python train.py --num_hidden_layers=10 --intermediate_size=896 --norm_place="pre" --init="normal" --init_std_up=0.0269 --beta1=0.95 --lr_head=0.00744
Each number is 500 + 50 x the weight over its row's rms, rounded and kept within 0 to 999. Layers, rows and columns count from 0. Numbers have three digits each. The size before them is the row's rms in percent of the matrix's.

# up: layer 4 MLP up, 896x224, rms 0.123, rows 804-834, columns 0-223
# down: layer 4 MLP down (transposed), 896x224, rms 0.38, rows 804-834, columns 0-223
up804 095:443526512481543560541470459503518497579485465408491431511567509553518524401565563512481587447516521521492523523459489541472439628492502421562506466609493513558470572505469444461448508399367526332491445569592504515485514473509472535562512454519458571535512524406435475502493485481502562458563490454487530470476600516526415481486489513457531621554526476536551533540396432530498519549459505636497466538489491494517508555474478507476515419470445484476473445520481570514535504435494477499508461539545462525495556539396529487471481647527549509465490457509421453486453563463563512403558522473550551551628572520505483459490418478506545561563529585471487528445465429492383442461560
down804 099:596517490540439399468404479520468472472542486478447509490501605522500556482502565531524510532457441548485520486485409526511485524447510543462529394497545459554455472409520427517447456452632485462533461540539563479541560469535531431440529482535512589444536500409540507546478509477471523517485518518585506467383509445483554487522595492510490553444416484529505518566449484468528625388470628588421540505595585480473545531386541516453453405535573474486523501556426461463600534501489521502530562467539487555514505514471380580473481461539505413494483516488466579481504485524487490480543469470528458423548582538586498515449517475598418593536487473548459493488553433395411509492459
up805 086:553511535543507452508490468546512401421555524513589530504410453564473495531556518505589486535427526519622517539560449450493493527478506534525450477538414483559449514498488593479509485474577510478469451560511510474490515418517551469419502469450467458533518542569508433543582485480462505559401514387577572426557486462487613588432413483548476594457409461516418409366465576511563535485500489510480542527523463545522468577535515496520614464427472477564416477433523451541411425380523545454363561495577506512509470527504557441503389496475527588428453501543487482508617525487518455504502543528440565459501569526516498464527525486508491515431489499504550533495450481500576469525478
down805 084:503510527495520497420489481494561491492526503451484435535572480518516467560480513532481585475528556443455522431446492521535500485460539461511542505465590570509442448544526459610489523512506516365636427430501559534485439495366481506448535401463492560487493389505493537553353475516446466477601479537537518527487456473470396556512542545489516484542508572468559600524506519511411448367462493556580513376537483468468501597484482505490434450496535461490419500521492462522474521544568485519582543452463503616430522487564579483579545532528497527498534542438606480521574530449418482481470530549485511551535471473527532477485525396474548412445526528383479553554523545511402452464512
up806 101:473501523646538612529568583586477482559549530534463500440437493513539606453555572424512571428540548406521513442457476555399450555530516466483509490413476483534506541433524485532568455509474487428497572510480467542476499565455597500560398534566478437564423434533494541509499450454483515590520481459384563524457415496498574516488481481539491587481544470530521446558540521404503444535400528490512518541433495449506591483465498484501505502517508547522502377507490409477427514587572485450467575537564465505584444500536455458476502407564504481556545454528478550521487529490394488530446511499552465584513523504459468497448420579511566514451452512458489494470518475329524463496528
down806 100:498429517453536574481575538529498444567493451498482609471557524556548479568528402477505570445497598498390504554467497457507429456468504456598488525503512489583513502499558483462570517550437410483538545556523535435414460481541552478556508514389411540474583559496465547515470443444409583430496490485461503479485428392519435565505490576493488492501489437507537480502579476490522489447496383500426518482527455444555488601506563518501449581566535518521498444419470561430503488592529527428497530529524384531489518471507516491489366566485471607566478490493540458400557509475380545531534521412574481538402512450520491507476466596531455487533541472515531450513459546545514520599549
up807 100:446621462446551511528553515409539519511377545568467445472488546506453549501501419500542502540568559490460508493572556467430449510483407539474522425485613444522515498398418482490537588600544494572541493544555416473526502425436377390469601611418523513503514493555450460439479516533471484425444598483504560530485482517510503445434572519566454483512567546480506516495457533456484550547492501559488558509446514421488492613507512495524485465528489457514495548508444471488553469493545453445487432567535480619556484533528585538611473513479499467425544456429465510518425479464534581492468492521580513525550468485504576482399573542432536502450478427460508572489366486499511511535517
down807 097:487487530456630440496438594643596415554512544492433464520410442397479459470557546554508496421551409507449440586584486514532604464530589518515540599509505529428493511601526512383467530430531469497456507471532496420537406530527515575456516453497553574501473514574563462507580615536528535425532490528485533391400562475495471574508452402491551530551548488488480516473468428419467508468442530401451497490520502425483488482507573475491477486416517488450480470513476574468492504374466497503563552512549536530428460510461538524536532430472508491494533486498534483528447451505523508469444506458502470475503622541543522525524484532560509536442545501548504406527477538447425420541537
up808 106:457448474519493453533530558404553510555527459521477570479422526538561508516425530645485541486523518507508540577444548505476438526478497536560565389439488537510466409546517539533477505524549591535488499495495524496558533416393533431497489552449529490516515511567546476443465464514498460528486478499451483516458505524479568544380388533590566377388499417484561483431420466525479496535487506540477517522467461536474541487475503551585464558511454543524561563451489473534481492563607535596485496435511594575567532553591456518454419435524483557530554550431497438490532505459483520564451561373421448531564565464425459524467587451466518430563518447466532479481415393438478544495516
down808 102:469467559389498580525419548493500501607450527519471480550517450503494467562540603513516434488524415619526541582456430539611383490407563559458523489486502450523497505523499467470522504463468491510589413548498594453487495437438488490487504482550475481558482534508459497508463533475520457595517474535502572457589500516428499528572518565510596629537528503456492492537422548535474554492559524502520533527492425432525436505502471554373529467453519522394542441472587408588525529480525476539530474530511467483544561522532558542498487487485521472493487343510459540446507533454344521473541420433438438566413459490417482548416526520439487555439574552561521481486496452477507491470502
up809 105:532503494497481499443534505403497481572483565489497410504585554488466431554508529466570505501508540446457520517411530434534501521517513525500537542467611574538535538497440519518479505530538488429450444505506548471548421467454606514526549465559629431608439543536586522504520479497488543536436497564536460501471429468476479440386541524473583481507516504483494436508525528563454433443470454531487519548468504473496518463517601551556396474442443434419475440521448502485404566399559548467449562675423470490469551486475518547463621483492534499491537515527427444433475449406450425549412508512557577538399512581439468498446522542531562463580499568486496445483553552462512498579463
down809 102:548490502486516543506438484463515528495489556585490463474442515400504524468541510412547428502502488608499525557424559540445543540430566531486520535459468417602501527494479556499504517558434447531499580547490484530428512551455501538572518497550464663551559468526457547535519442411538602486539491469608391483572452535568537526449469491443393522529455409459498510493412429467598438526498493427520512504490549498462508558430466435485547590489463587496486412508393517463530544427559443562559509586509413370573437537434514451488500502502477505490472498537479543412502459397479510514538561533452497514477563447420559515500470541464544508483467567434513463455502609554480538540472
up810 100:575564462535550480516426508510470450540431511535589503430500534467499474556592469479490499583510507461415432425403476469476493456425479525543390494543500515431504513586480481481553599616459507499474572497495551573555473555491573389568617512481457468511446527506587509456522408419549486541479529501534561640458617466485440423439457564552433509480510459473463541488469471560462511537469498493506544511513528498477537460481554542528561502544571609532383463459545522516496512462492426544541564457558585489491481568599405563515447412451494408578430519486521498501500527483576565469576474516464587477432525474530552531457472457503457509475544510468462429488547539502436549553435
down810 105:519491438611410525449508483554550478583485530508424535453493644508482529554503442506505550450533436515452484398527471564422513532497452408460512498409492478448443574497547564530416489543485428427506515538435460511605574433546436480410535558429514534526580537558514492501511422493414558492516543553463499555512510538536501452526553540573531470450456453617525470542580492510423548568470537427370527490453413558490471476504410493462586472519577458526537454523460469516498472521485471571495514427508477500598470471499447484480436517472459493514543554438534565517496581520559457524579468550392503549479548456488539485435497508419364436513599494528572496541506541414528464539484
up811 092:549554473475502535517428550466440540546495571557476452491596548527556559448444523536476554508536494456506438553553437504477449431514535473455485465548565505490500548365576599475522503536554498448471388517533611617403493496518417511547590467484512423471536491517411608574387440481547590547579384557487552502440455498457521464595431520441495368432557455453561533544527570510499443436500538483552480452507424489552501504495513454502483481521534403464517498474504549496531454438511516462394548552467515424517480466577498494499470519470558507467466578433502451448550433573512453469561498438496496527452475549528435508582506546510499450493491566563498506475553516420533617453482
down811 099:442401515400496586596544545597517439555410460467477375479512606534480583511506443451522520528415458644539478514459501468546538495436541447434452484561433463511518541537540457518524501502492562522501391494551527590558535527511528477508450538507474515498466447471478526419556562573503479522571464478448410481439511478488457400492496508458460512550545523573470582551534453475510459501498550581507507558478454580572474417474396506546573510454661550451491416504454521478469460459526370528531477495477570445538597433505491515444554440467534478558455469477543447490526521522527542423555467470475512533513540489446571460513536422473454551600534431460419490569520562493533502496495
up812 108:400546466594436478447502439558540602474485474458619485520456536520427547486491449588465499444529493315572531407515534540492402567570549429524484485474511562582541553508471442485492439475496553455523475483528495474395535628457564533531632472524527495456465499551498547536507474465495603471566465544492462462456446543549565473521555530527499514497480608573452503533462450581517348478516517490514470545424509421553519492489526497480532588525483464553451475555493452461470512552461535454456470468532606550512455464486436455534480463578508429497486404456483547502546471524468546457524493483553451446510464545558412469582507483459527459531494489500425523425495540573605529453446
down812 106:443528579477574524535461456541514443531452493537605448557416502585482546505492489567476464429460499497532492430529562489524606541534472469564507544584405484467607530442535602569455435407458583397464541476491446521547563533372496565496487485513410512478563514463451475453394530442466516558671466490391540493443543490420544533552532529507559528455469535526551524508461429533525408535489436474485502436503444500484479432598490481426520500543447560486514517529519464525476445558523536461460547426427560434474476522559508535575431522466482453548513430529493537441473513508492545489492594470470509450471505509520538440483450514439484467469494531515527466526476574409672475550464
up813 097:490416501479554477650516503550479556525492528458532590489487465529486530488513434475566467565511521494485476426538503486530503574517369563489535511476625582477517558511557555537470514500488566508523554566413432423534480462462436472528510490575423520515474549451485551546474413485506495458492501419434489494523402574544558453512404501460550428412481505436519493512492520442532571501412411523569484595606424550462466534597416488511449535531531559591494521488513470525485547531531377505503417541480565472490476441486569554471487490471578531468461518492474535520513479460445468508578428486472456473423538520563438482488546541388531474555556580432525349512524443531614546526490
down813 100:471366469484446523522498494600474547428503460453491573537646490503527543501483482478424504443472498541542512475470517501507430490540519534425482498388532525615438456451515505540539494566615386489569561502396481487529571496426422464432471500436557541489428497533557487531509543504429508474532570502582442571448412533536509388447467447504484526486571527503475487481464559454506526529481490509514464534546509478523511435465503530479526497482423475555542522549559540436431499480486507477620547484440491412524565442533489558569483439535507515411532504498550507517468470473466559516557610422390514521565520523472461448548539455571463534591568487480417615427413484479500456553633
up814 107:602437524520621447517439490466552482515483492496622503507488503493602502531482502450529463408605504460477509559461526464404502554484513555439531470396495595403523563476535452458495562431510503427443543481420422449479476523508544514603440452489564601437449468515540506476532442516508465478505475526481573503533444514544433518442494561512612488537486415565497508410488567444432516495521505502491503443494545424491541435496602554522454455502489516476484448471438418604495439587571514454493496517523507470607513483512532497457471399548554572528517545557489604500372476428486455498450552484498543615439535500488459533549480506505475493558486473517495490475595346492575455521535
down814 102:474474498483525492490427476493438519489548511483440581427514471549507558582511480494523499488503515468447474554480503574464495486539472562510601540532512498572526458497534497441529551420482529521532515454463516480396505584561518608547536584455449468441519486502575473441461500491595511499457507495488501421426480604485533478548538497403452538448412465595491440453448482502537544383549435461511512555460550430535398469552519572516534510508556425500468587456506501565607521388471489458535462626551467528497476451573543406488526458448381457507494465410560532585473475476570597420486410529474532462452500559456489477614581519495427515473546592469499572541535530521389502518427
up815 094:468548438495427506491554612526506523485515581537516415558565520415518502474553583447515385445508484624521522464481494539433494495417381616527519458444572425503596556507528473479577580488530497541470415508435583500444411562452459479577547470538528486446515515458497545611394462442513483500571499579435560547510532494490478522505487557518571448521509475506534525525528523425500554463447481483521420516443528516589469552565478591533526525521553439534539470462563570484439488509441518470440508496415534478477506550520565428458368490394522553508472463511584476595515585522568482515490510548488531416445495534476526491446484470494495480437581572497471459486465480587556479384523
down815 091:479523529507546367560485477622545563467455408517505580439455566530430452492426442613425416551563417444523441489526465530565489547485513497471541504461450478500514421548454565454501415625543521488480460494446568487557609524540463563480527465542492517578486465399509518451470560524477525444551549513536541459541509515503486554609436492548470525533507513487508489483505506586528505501524509412495456493490517489468601572417482525516508412440473529555457498458530577527498536447434485569524338451442561575483535455504552488465440489606533445487506580480601534470444557510504560477490528552541498512491472469475430409440484476479534470557466436505524548394413506394465572519489
up816 102:559490467471476506469574468573538514565464501460527567494445488473425553522502570400513598436441485521556449475575434455462462490455417550351538550451524463566497469498478440442534521512431507598461455571519497502488479409499489611511477478497462616512522570489512548495458496470515531512422444430537608494530521462463572521519480495589493587408502470509466462566527588467467545447571444452540560469509476582542559535585499518471546476493477531486559571532561501538567393480434518383524489592415510422563577460466481464486538569487486531448483472484471536401411538639436544449478439527446467486476515505512509510507527467530491514602499505492400452446498382496508530537511
down816 103:455471591393461459466513443475469518573514515527451587456511461491359480428487600457521471388553426470552565580462506444488421434502450510470502423544539540497484506420417523409469403501536558545498480485530528517532543447529535473575530467542548543454531448518501439580507482458440517505518539526384544454452480409536468565476451436479535502507586507513475519543488543534508560566512524452486532508441526501456497493518515440544531450486545447534498602457539492450577528415504495545449450584610550428476583564444507554538548528479486575531459512543520493472590551536490540518406439411497485509384496544474496527490497465501451547573436556361578591533471458597557561510510
up817 105:472519403474454428486566489507499542460527400564480435583486542422538450512476500473377541504587545500489553487485610461495494479516502580520550508543447548532545436507479464531478509469498534469416480539431560472544457498471578556512441496553545423436517550514505519482514518489442441446432485519463494568435524507586534499507533553473467539549510520553395540369441537569545492490464378552490578472490576369622550479525549402514561451472519568472440492537429522502455534608550424533507552602484476574551396485477564438514480561519469493580445405516501516452451523415499448443559503518496520465523545586522542447519551523445463544531539447495388421544486574501504519488537
down817 098:440542457470535539590554534493410422430506530464589470463469578429585528482476450504476519566581457476396569547482477545468461451513414480549461492482557467443476542534566444607411568454535443510465576454446549480394529479574506546487568622545511433520430439500540448606508402526441552515482536473519512443497495433459518487407481524537447522551596514487452481514479478519529445555534552409424506501541475552521475442443453561531565494492434550524559582470561544467483410426483547505562466497486498561400629514555496482483486498443589414491483449546512469447460444582529582523472485493471552459411475495474493498490510554436530551488525558490544541563534462552575524524416
up818 100:449557506487539495464531472436513477572509524516505487453394471525538462523489462490507475547496427522484547476471478464557451462582466396599570408523464517540502434568541460639558456482510487518552385502541599481503405541500562457535584526482411548544382485587445610516452529503546469436486434469463499499536493514572498474509473474513486489550411547468495527595479500520478398527537522493524601481581623570425449448496504564505507538505465458437563561481535490509496477468520493500473513538453541492516539418466550433543531489514483565508518464404371572597566555487437462548551549516552557432527580575390475509442422477507469427546571497546493491399480518461545461512454
down818 097:443415533531428490515422554554501499523493463508398509623421488515462496517554461517494521560561495552428515562510532401499445465556488557566577391511409433534492443429524470469515458457487453549414624464442542432541463525471494530465538536553389463581501550480404457453534534479498537533468410508453481605481558478648519555518496449469492489524447521492496521565561460474478523592472563453457579495566527471503469484419470482587538458442520532466557629469449516437505432449585533534542516482477521518465531470499490433504494535545525413515513492649560558556399471531489531469521576531498543438488479452455542557417551531518551527488535507476463407490465431545544481531442
up819 096:498523497565645562551492497550494511442561509458495447480446505379448512547571588428453556410513573514493473517527521497422478584434498580540477468511436498493457453498498474525521530526538495518414501518421415463521493630519456500466509492471443499465467440563559452407510514517494541481485573556431461405531555504506425570409474451502595479475481541575402507397481536556540442553553512490505520576477496426555427510533522477412540489439561494502567466479549523439570434464502532546475515478472448632529580368517506568490413472451536552483437520428571520371484526530584491534479538532484538524485584487474578510450543524552538488493499507444547403511493591486521508452457
down819 092:437470533522476418583541479555579484528561341473462527488543411472532467496488448501466536466519457488473454544532426431584501513520517522498522555433454555556442522480476437483573491496463491425508455513436510533457529659525517512456460457478523604490528499500463532447469498420553437417533482623523480572501400505421483438533589425423514492470451457508561488520441506497507503543558491549524563425535504509532415509478519489440517406432543542421523415485531439511509485598536510550576512487412466481494605500589428484540550532519515434545556540565629504510480560445550546497488522536510462498479585514467492570554460480537492584459453384464514557518605451538491424544418
up820 105:542372491506508472599570461537496486492579507472407503445534516497557525476570522479456530537602533507493517498484456455406526542448531465418517514497451478478578418466514498403534586436460430423447550441470505455548440471504519422386450437488447486612396616545450517534541505432508502462500503592516489543562479510601556562500482453522464488490567600542543454511429511581434588469458506555434485543433378463441465559500536512511596503468480526499436513471538566537491519486491499532416604506497502537471493513460503424538588555479470551546494515459407476423501504547487478572483507434448559607512446528540502476451428531493496454527540554496441521399556491483578410516462
down820 099:458476466582506468395489559542488427517478497526456594412489431492532517498468432500404532471511635503430486464499461470556550458443478472463472478491511446575458416527527646507424488524494389508411497564528427483480540529506546477468365420496486611552507476449527489582508474541498456630418609494514514527490481494590500484510546554455594544490426441521474516412548555577474496519462443460464523510442559437496508427429510481513480439563469519492491495555518560570614582464416522502479491550434486516575445506454566495569550457454537448483511457568586413499569482486597551490486500474564494492530541479516557510516482488456421581587491559515503490422454499513466528506543
up821 100:475522538574410526430484483530476468565550462471510420540482508483526496468464437415485513400462476498484476514632465484453530578454455483438587437481409500499554527463565495526467536540548557442532449483452501521448565440541565533405495557500474420507496557565526554421498544541622565519377519534572522584563529478517534458504500500500513539594520515495468566436526541434472414463435516495503524456512604548448484480557464472555499541435541486425402498497445477423559569459536541557500531479459502562489391432438512520554324514475611561434428444502424480597473514562442568534588581476548574509521526487467565514485559503479496485521491547541522463534429472497522510524456
down821 103:450456446507490425459443549472489489459553617415462528406457500469619589452476457536521503416508479531347429437545542511558500554548541461512484533485519601390471619537495513400538439491472579509542438497465475532445538439544431532472507486434533500423475524387561539542529484564483596538490481463481573533505472527525451569511454516479510580464508522559512608464474557508489491555511546489445534522511588581466444472528467534475438557562474426594476509508497563531496566531527574547471532457585501492506515503517474420491574488515596576487433486560553484479554477552503451468442417444507458569488440416527421544447553470524461599469483415452457458500507442566510465427474
up822 097:530508484569496476547557516600513456548542442539524536407559537443443472435521559573516578533506491485559532542607537450456520494495430532534550477473438490562466497498592647557552540481421450519536513489511371600511522522471556463453549500561502404545503464500438435479436566496539552394473533535452497485476534470545486551435423489526425605464517384539492476432569493509500552521514466586466470460554391519458414496439512415471482405507438482490518491548487518414504493508489444452551419539541503511464536445487394479538501431445567505437579489494478469586504471487398566519543581433559520465453439518476498474557490520480512529559520457515416415553582593462517444475527
down822 098:543541536445418543438469519436523474484509463513551407510485535482462522434498426522497407454473590547461592506544467500491505507449495409540438518462452530544648542542545461578468444465468443468589483484488531558491520472607514401469449543553524456564473553475485542548557561469541513475417538498461463503545468520481505485480492470576463488431494508535434422599480497495520466510494520370535481460554501502615494490580470531507500479476496495525470472548507554422477598500524456551558454524487430460542434436496461447493489534571503501589613470444492404543501516510586518608469512624572459512547591523479512505512495491545464501442367517377518494528625451472546377472447
up823 114:485432520467542581495523549456532520515490433467607485431380582515513594521397428548440523498503528474468484474481474394507508494545490516521460435658501505574506460466567467485577513541578458514506476491526502498339465487537613552510486449516522554381541478573423558513493475496566478514442531437565534500466501465559573507506448536412521504567482426523390501536530483486503517507558510422467435561493538431432464468396470519521557523407469559470477508571515554443505500436507478510547533566454536521563449537536507481558453478453486570435464616407490588504459512525473512471458584526466543460604477523403547573553456570486525442561462433482469467522476472503461540492572
down823 117:501518398465530487509444516428523483467542491535445450532528527555519463468506452607458516533484544560481581520504526448474481542502509408542507568456569517484513507565459522525497552550572464527471492535488478432506508534504466551440514575529493535469456553520603546506488485511459563591522447594476416512546427481499510531480614534542508470474569613460475459455577440464613381442442489473376445492567503594524489493438528442468508608414539545414560499419480598473532530469556502504514543452449560479391476456506443531516501438412440505552358605533491470503456522519467508463522502438476487500490504389493470562479599466635467541524473534546582509517504395465496476473434
up824 103:518447554514516388497590512555462497461484541529412574497547619542493503399537595499505473517477569452548559506508466533481574539494573550547489433505445517508589502449563469537551549500475565477528387533522487486430472550485471522510532551525504478471540453519460601512482594366489428433562394574528510488507426432546487501432491521478527383479484526524469485515456455541468427579536549482528510516470377515478543481519498429444501491521495558518463460593487475506451509387442518517533610443548480493446516529411473501542499524500542586571487513517467376570460471491557485586448452522403525524477428568577557478563439426485570458441480532504545427492433511442584534426524
down824 104:447510533396513536474405597545505551458517468495432586483552528546473516516497430530550550486507524535536487509526440495562486472578512487512472421462483501426465593450451523569517439408635396518522480535471500541478395615483531516542538478518495490456595447556437487578516541443545487559459540465511617449473520508507495550438580468431624502478478463483472463511553541424531485408497465551568396487436519562451548534480489457521541548484436503535538382488465543438420605433482519516560459548487504500460478523434498570418463499531452527566560578486401561439431449464476487482601544474459593523467479469459455507548473525565451490520429590515548476516559519409461490544527
up825 097:494406514396438551512520531481528513546494533566550463454498563493526515469551538483408535564519533444391523446576572489427498507522522452493433484472495481517516517537532475562426491504407441502449498538411495570527516512504559500519493452484512474469473570446450434458558540558524483475506504536524554487428532453424526487490557493477530449402532595442460432441583616488509632518589514474472466557480493474528484506405578539548521433515564543505466423523434401510433584486481387547468534493556563497457501378460501578446558444523415507559451391496534423528550519509604452480509467533526544509496522543445520630599525527515558398551566456598566540534491509503457477530514
down825 099:460461470506482573483502507456472583548580536462533543450465549532484573413514552558528586519524543536562515503569569619510531442477483552388481552485444472507440478417447574412494475505503506471476533517457453537538469554437447514481544569497448470482488538540496579435414552584522530499441483471439504547474439472402547524550591474505533512472418593580523619492548447495488539504529587496441426514486452547557461463512545497449554531542461396485518522463466603515494365521502542507495408478570412514404445493460449489633528461569516521611490500491498513526473452486530466551542501517554500549533491472415468493523412537416432450437549474417467547484407461400498530493561
up826 102:483459557477540457412535525393596482559497470516554527491524607511528449506532538496556497508462529592476494464473490533441544447396479507502548536479494572515465566421544344582512544519539490486500460565546499515505550533512529502490524420455463508504480511472451557485488493492524546472477593380521597522516517433522597513471442520537455491617443465568438518515486510583435444386525477538474443524541513444422576491536534492529506462478538504472429541423427429482461481546432555542580587491377458551404548459424473396514535548373544524459519494487474483415489557534490505433510461566483481564574432499491415503562592462520471538552552464477533514592462470536472520579427
down826 101:503540452459442505494570548431558546534569522538482516501455612539501607445484507525438506489463425533501605583519489539481522477440545455587448490522501484465506550370444532520520438519433495537446473577583459455623612476479504508529506467452517587465521590457512442469503525535529452475471440394468514564493493505535522538436545485462439616495540543536533442476456482476565578436565492434521580541422480462443498447546511413507520483528614477511519549452499500484513501501503569547479557497444551509463425575538358473488557479524424455464552576490529507425469578533471487472509425513436513510590461533522381540448469594526514445509442458436426532569420471467481573505414
up827 101:543539551408530540502518592564536467505575440481482430520639472491391450630485479560508483531527486468512601467498561508477545501488449484419462528480429438494534554461459437497562496495478543475446464539398511446470474542490449528464469427529468530472475468569487464530483494435541423587546447535459536408416524487446435570485525509479501451521487443524492463398566576506506462558572543501493530402549547565464477503570529453457524423505471540530584442555576528585501496448487495547569452638542524482463460459463536461462507497561487553503586461444477494453532533537512555554503486584495581485557628470471532517522455427518511457416485327435448489504445555463561536434489
down827 104:457490524401490560507498402457553504500418560499465420544416577476451436475377452566395487498523515498553428501561492465459549446416466491596496467499474483574499508530529473456520537539520441530455549436543457513554416476516545426494580466439570451498517559472534513519496463671489476514542541372613450599524447448485435504410452545568466490510497522521521534541441482502496475494461482494520512505493451403498569504554504515572430634512478546501510485549483538560548496582547439409525475447505432558468520606437405504547506495456513480456444505585534485552540519505482523526500482507684527476512451467564449557542477527525514525577477560507498444491515432465484572450522
up828 091:447487560498495481575477543436531597461474456478445452539616505463468556528467536489422444498415565524505434451586571531490491430537496452523491514612493498458506422535589571525515561539513550567529463392548567530516472459567587512567481470451429480445481486514459439462483433555480461533451488502565459521412541592423511560426484364475476532480384436477418480495498491476506483396438415467564540472557507447456538537375555555476465524495495539488500543540589590530560475555534550523520540560478532650523560409417528420457490494450494526517517437472475489492480574538499443596610483485506466523552408448468509452521507443531545481504478541469523472497568533536536497498495
down828 092:519511463551511580548468533549515523397528446531462491492483542502466548453573507485588509512519470570457534484445524499486477530467362490462521505587523488572358531522531499502553484425510553586611452438483577511470473502479576510444495530461498549468414491497525548446487451390537579411539443455495542403514564531491517468464536483448572518451512570553576562428545502451431532488463479593377550464473549415535504601524492432449495560521506502564515549502570580445434589509548491567492447467545611437484580516445392478426564533509531572543501541552486504500527500483511388524428495544521426507519502430575476464468579455435508469469503444400512509533488456411506454464507
up829 096:487423545489512569563494600442419584509492577567518534465579494474534464493425568460503521512523624446581472501485435487508548540524542547601565545481468582493486579460409465501511454558495558500544504388665564520574458453586469440521520513450476568434478528554534502470421507483501509444534419567463496541514511534498520547566507601580477434486503459558545520597435562373438514449527544528506481470477510591526484432492556443504480438477472450536430412513484486444446427480399480474536430480408505504474507488370440524481483474491556472505537525530474476445505445513492592491522539524486471444415537475464497510578399557467532454475504434536411490506496581446516493525463
down829 095:539502549567522517515470575465404534481546502424469446572353591511547569509470470456454497469481540580440534478495523570522547428436511506516419490496472465463475431504441395502484521491557548614485523505517432559618488494476423478529407350448471499444476459513495542507575542546489586461495577535493466477413402526489432504539473502505534478456492443464561564506523455516502485542552462489476560438451482478509585487536465519506585497491488507506560481525460529480417460416498422521417520432444517541470493583551411583507511472593544595500520369482517427623475588526442566528571518509469568427564563493508560469525524576496488593492567463472481501558484559543475493500502
up830 087:547616459473528457362547500519457477516660463484497482494566463463529505500451450387533525525484439428534487483495531517546576479471525607525473396576497550533489463426466499523420464529449496547504498482472500512553496525528390543410540462551554449470477573476549476599561528485477489580489451384617470509590415460398489520512503476448503407492428500540501498502558407461451477494574530490527535450614465488500531464455545475519584460417481455506560508507548437509529430541537437443477506407650449474467485484504509464450550504492504474428621462485525552534560458555515479539474508555533540553524489416592448546498478507537578475554508422534503468447509534486564497543534
down830 084:568493510533588481503508491527565511551408591474514550535532584447509516482572530471468457531572489536492555480524449441512506476454470428484564509499499552482434425445547550489507505449552497372430469406573540484594494531461542523533427513532449588454542516480512488432475519539465463370506594532462536485529535476508528548493489620515575551551531524394508453530466565536543448508517494513418461604429429453470420548495533580494498461564538490503512504519414518505584530481469497595546400489388609472567464558492512488506500419525513434610516526465559448535436496516511507457550399504509547400473563532396426446504478448423432608396477542468539500488526506513518480475550
up831 099:479538524487443495563472584502432474550439565512508519426482412419492565573492571492547568481454529543470503497573568419436486494457501410508536471467496592593459561575411624495436448520455506472498527381464490539416538529538560523504411497518541502540445417522534523460537593509515428463482528493483452480544589573566501416522496437533583535455529476486541503416523532469486562531475437520483432477526528531510528579533444508511501538562388549393542464535450456512393475463515443463516388541482542462520571419440500546453484541452624531588495548531485482448601498480532651491537547504557534543471484461482486443461509504599502533473464504472505464521477421426529459436516
down831 096:501541559494594388466581569585487453438465602525474489523575480419505546524558494491483506534502537462414414445595471538559483536507471520476544529523439469506564488555463520480561517455420458482514586507566453482602453517528436474568604589538434385468473585364504502456464525463461478477539541513479503574526486472485490533506517576454519507459507443582460438518437451492488510537554487525574569553470546517567503479494579585516535552517547453469460489417459500496502530441563519473456469416432503455496620447459430507399499538500464498551518527562525472508515452545547509568488509379534436520475454437508499547540425539470515368491457485463492446551527617550573427438419
up832 101:492513489451471475477443506612451580554537568501536399544461478505493469484475461491513506514489482495556570558547456588497555538495485534518480565484434541445577430598531453580548440399538480455430405447474551534517594490472544618415547452561554461513409517531507589553446470493449543449438546473399559408464507538559484465439489581455509455538536568514489506488575579505509489551474519516526555504490539571442584527571492458582490432513568462382536482503469484589490422400439562452466501431504584539559494522473601390448460492436494487469502450451525479497560514542477510505476444554493497465546481485512569531594425476456455508554492475428593434518503481443410514577484
down832 100:497643530437488516519481461451483544449575510537430473524453551559506553507507401458521559432536488572521520579595486447485506488418585491560433571507548506406495562508558516614493479506512584533535488481470467418501425517507491464509549558543532519422500412554424460467546486526508529558522545486538518463428499573469393540533516506479488450480523567477403519499471506490574560508555474469390410463505439528516496522554484494493467501576499499474601472512520592480588535574484464554563556459455429498423488520415455554491477447529503530406542490542507449472521436469507446466500476563544429539449462440460558508479557446523472638415540565489633498508403392530523522461394
up833 098:570495443511496558394559562540511547496554568490489545503596497450563485491461499527438485592524530538514458546475622435493464457503449521559582537525540597506564525495413623456423476491526467491463541325419381507477600525470442527472496482462479482541421465668481513460537524495591535497590527486504495567572513503429476523552532412497529495518495466553526535504465515504465459480421539545496581444479521428439481530532436515500510537546471563516541470488460518508520494449482444476483470501548501530480507535539460470448440486497524558542509529531484448483598503462551531511521447499523506358451510528443589439503472365539463435552441338493425498498574505481559445487506
down833 106:448496560515549452435503461528545490507534552523459557608363502534518510575412486480508513506478502521539520513522431507422419462402546503516506494590487439471541475484606422523528479515471488470526407503593472443448545457507463601466467578549511433534569552440553476513484508504487606507508552399432487553610401533514471508516461539536550526539507515432521514509481459519511548480466473505504514512570574463449431475432470563580504463473451470508514577588451477513530491576466528481493446493455475371560584444484644461578561475547585459544480443543598510494381598488444497483568533523492453484512501452440493468449603449548558565478473427403509463449470417482495518483471
up834 096:494520616445447435468489515498532587583470452457555398507499575479506461517550454575566497496511540528472475561583427500517610547474529452520536522394455543473506488497492496499563354402491542473560511484577608366459524585491490414574520437496507485545500478564449546530487469471532550545429450420489482465494486466575413448483587607493504426540427503469455565584546527545537536576485457519499541536466436577571433496523482537538402509515469404475521541457386458435541479455479537523494461492508487489503487550573455474576523552508448557491441479484408450483571521504572562498536487609514522507584480531474438494451453403462459529589508527517453503511498511418501524502562
down834 092:569482509428508429488575496443484529421641495562537479440433517484389507477445546451483463468627512510591482495530531459447466478488504563486482528470540460444449549494456461462559488530608420557451477553533504358541516463483521414389547526513491539562528486487567455436508556518579468500516500603451439493474494510511505531575602424502503553547502492474523547481441537423546556418443447482438437522553490428531445538520481549459494515468409469473495513432579535487451539519493513510578588524517493401537482514525552469546415478489470533431506510577482500503515540591357584434572454460507412510532477515576548496454538541439500478506550466531550480584549563531535400410514